Weights of a small transformer language model.
Size: 14 layers, width 128, 4 heads of 32, MLP 384 tanh GELU, vocabulary 4096.
Architecture: LayerNorm before each block, learned positions, biases, tied embeddings.
Training: a variant of Muon for these matrices, 150M tokens, 9477 steps.
Each number is 128 + 32 x the weight over its row's rms, rounded and kept within 0 to 255. Layers, rows and columns count from 0. Numbers have three digits each. The size before them is the row's rms in percent of the matrix's.

# layer 3 attention output, 128x128, rms 0.115, rows 0-42, columns 64-127
089:105111191151161057126102161160130116136156122121152135148154157128113135113123150147151180063104122196135121161082100187129100116161159147100137086131221130167140091110141137183143106107190115
108:140115154156135108147114114099078120187106106115161152149119117094094061142082137130143122158159118106123147165077173165147163163105078118182099143155055098127162100106105114166164157129192167
113:160132149136153084095192124168164165181103189112072077143097123123122126170123081125166122058122073116109148097174132149138126115129190144135120107136124145146119177130122113077077095154150118
086:099164102149146131163112158131156087089167064096124192076124075099158104088180133084138142132135188093093134120135137135142131145118146144156173091163166158104121101155169118145130120180142112
088:197122128163141075114083171071091111152180127158169147119143127077127106101151083140177121091144123127101069160123194183111118104158167158145124181136153102122154069089115092140163068164173105
091:141109120118091066134195119080075158133157138102148115117151179182090159120168109107155116066128041126110129111103103148181120129122163143130092135075128167148216150125091140149138114121091166
096:170106103121145115086137158124086120150127138146093076078114173117114141082115107103121131052121104146130102070148128166099194168119143121180077062119115100187121099163163182155119095102169094
119:142107122151137133131095145150087110146150092094081080151031143101140180147129119140129094225124138082165074109139109066113162141093075088130134161152085104076069075168141124156115171087124141
106:133114130110155109130077207094123063085205118146180162111170145140179138081161134135161135128110091179100168137080175143088087077137167151130143112097205141159132110123124139140188110117127090
108:115125144122172100143102158104087156145122096086108067168182101122133142091176166072078137084103096191174099145095161083167156177117186099118168153082161086100153173165078062140112118116121191
110:089162196153111136166139126102125112168142107079118157181206091089107150187140125152152133106113059155149151209100141157170136090144172164086097133126177156113104126111078137119144090133048106
081:140156130160141171173146080029128127155055128123159110179127145170095117113132126128121121101162142148142183153128165133145096132125089115125121167091035147142177163117097153135149148184132157
096:141122121114144088091137173143117086116183110134152157103107131137166101152118130129163140114112097119134117130093168146067105090127114147130097072122150186087150096103131138134142148083141094
105:103116142109105096133178131124108115097085126187139155146138163122136142213121139093116178056086119155189120201086128091150146132158065081059091059060114125182135073063100160126154132105131080
097:136144121157136058154166113112098153152128183142161113107184117107100064143109127113131129119141115171142118161095145174132094091197193183093127096088184079184152127135103141114142085109151073
096:145160081141084136133139102098083105127141088088138177090109152117145119113099140101111121148112094130116152166103088075107081106087111123112128102139105173051158109117132116145137230091078117
113:182148070152181172130148133095167085081113129153166123064158138138157101048151082105125158078149155167128188092133137155097077127158131137141104088139095081176159112144133190146123142178131074
107:144121135158141195078125072137111137140099128127093070163091145115162141068108125138134107189122180131151158094128114116108110157129058125159108139160110103122102107159122144127148201131144156
112:085151095108127132144166125133135155127086120094161150092160136165069135119132104141063155063163098171148175105094065105191135127124139130133122086112105072157140124143099136163102131101076133
084:104140143122105116131104137122142122101165114127140120084123076091135125113140137118165145173143194085109117125128111150103120147185128155190099169133122138076144133118132157127109093135165093
105:098144184121133133183117115119117161159064150136128114143162132139078114118046172138082150086165102192167152138106116109170143163199145107155114125093132095191164098105140156145118075168132126
111:085149114081099182145110138148201162134127120148112151098146130110155134156151145215120102158148152085146135159179099115117151105113113123085135151215138109122070203106170126070090115117071123
089:102137088101090160125134113193168103105134072079113147128107105119084110096094131154097181153087114106138100181082108027113114124114088121130157115171099201079113121110140098164088174044147128
108:137155070137140197147119119117136110093087112117100106100116144126136153070153138112135101219156187134173158115157108086123139141132108114145132184184103064094084150165126177123095157158116147
093:155133099123116136141150086129179160126136148158086100105122055175098125166123161111080096152126160139150090110130095090096114149148098092161127101103127109119099166132134140101086102156107127
110:121135127083139115158151150154067116134113144107121104136096143129101099159111114151102106101155124143179149164112156081176170127131151129089149110110107104201100085150126156144127098076151051
098:096132095112134190125107109147143133115050093169202171137156117111154093059128145113124191157161191172127178147093139120139126116119085116148128174134105109120176118085143126156115152161181140
122:103119153074125129120124126128129119096148158115087075108085140139160142159120118113086095132095086119135115104120151109160191147095118118081172110096137153158158178169121179138114171102120124
108:133110092094116161114080155147144087106129108097103144132076120131171129118136145145165110171136213091085126097170148121070121203093154085208141155136139179125094132120183124110124127081156129
084:135141096132136134135094161121194079132171093067096165082142039063129121103172099134162169044105072101131130141138154136127125145126126147136095101190127192089116144109128159166101107139144132
088:112149161111097080122186099108130143129110222169176150157164150174175105203092098110153142069134142115137152170153106165144094079146121163093091075124136167169190111091158126103176098156171064
102:096139121139130144167066137093191094074142100169127148077156082088165133108117173103133160169123164138125134084154110118069101150128086106160140162162160147089099192110188126142107173148110187
091:068172083107112087142209164127181136112152073114095140102134130134168137191221141104122102117128108096147084139163127107139145120129169150079117097144146136117073170147110116076112121082132078
094:129144103117101069131148180117110086079130175107105127079124152114111142157109107067116130139102116126125105145114107072125099108137126086124134127058125147097175118097092150112130135143149116
094:182151084153094124096117119123099103077191147098118162120113154155158156093127116123162081164119181083105079115169124148095094092086112140129094130128097143092121049135151117116174143119127121
089:144131088147161153090093106074119124152098125143169115039160119077178109051143091132103108145172132149124157067123153150084110081118102150126139147127128091170127121179152174150124153128162171
095:118117109106120127161139150102115135179114151143095120109085126114138104096078118159115095156184118120097163099122147073143085123118117126115165151134136156181106096118155140136101148118175113
124:134127150161131159091056131187158174149091086116123174183146123131140144104135196130080139148104122126098071163130102112125134179124161104130170150142123140050149185090150075121075126139125213
109:139117149162168117151120182049109120160085126167099105150143151125130161132120128092085137068123056165138140144148109133140113151159185104107147090086102080122160167143084145129112106176137107
097:152067125088128120019142117166167173116106141109148106161145101128134121081173115107139158091082138088126134121135112151170153147130159127161144110110151140109173180141107092125071074142126166
109:157135142158144172187118152115154096163087129162080160118101101155097145146074133116116150103166117117124165134114085098172146158135073079150109132134099147102131105041159198175093106216078102
147:125179130131109171135117140110146078066137113156148191133177127116201131124130126104150140155113162128141158141139148094089107092079068125116113198137090154055131129109132129103179186120096134
096:142123153151143196130095100101161153171092154171082087112117159134087156099064133158133121122163108144105147087200097169123128138128149084160112198162132087144093175125159118117152148220106158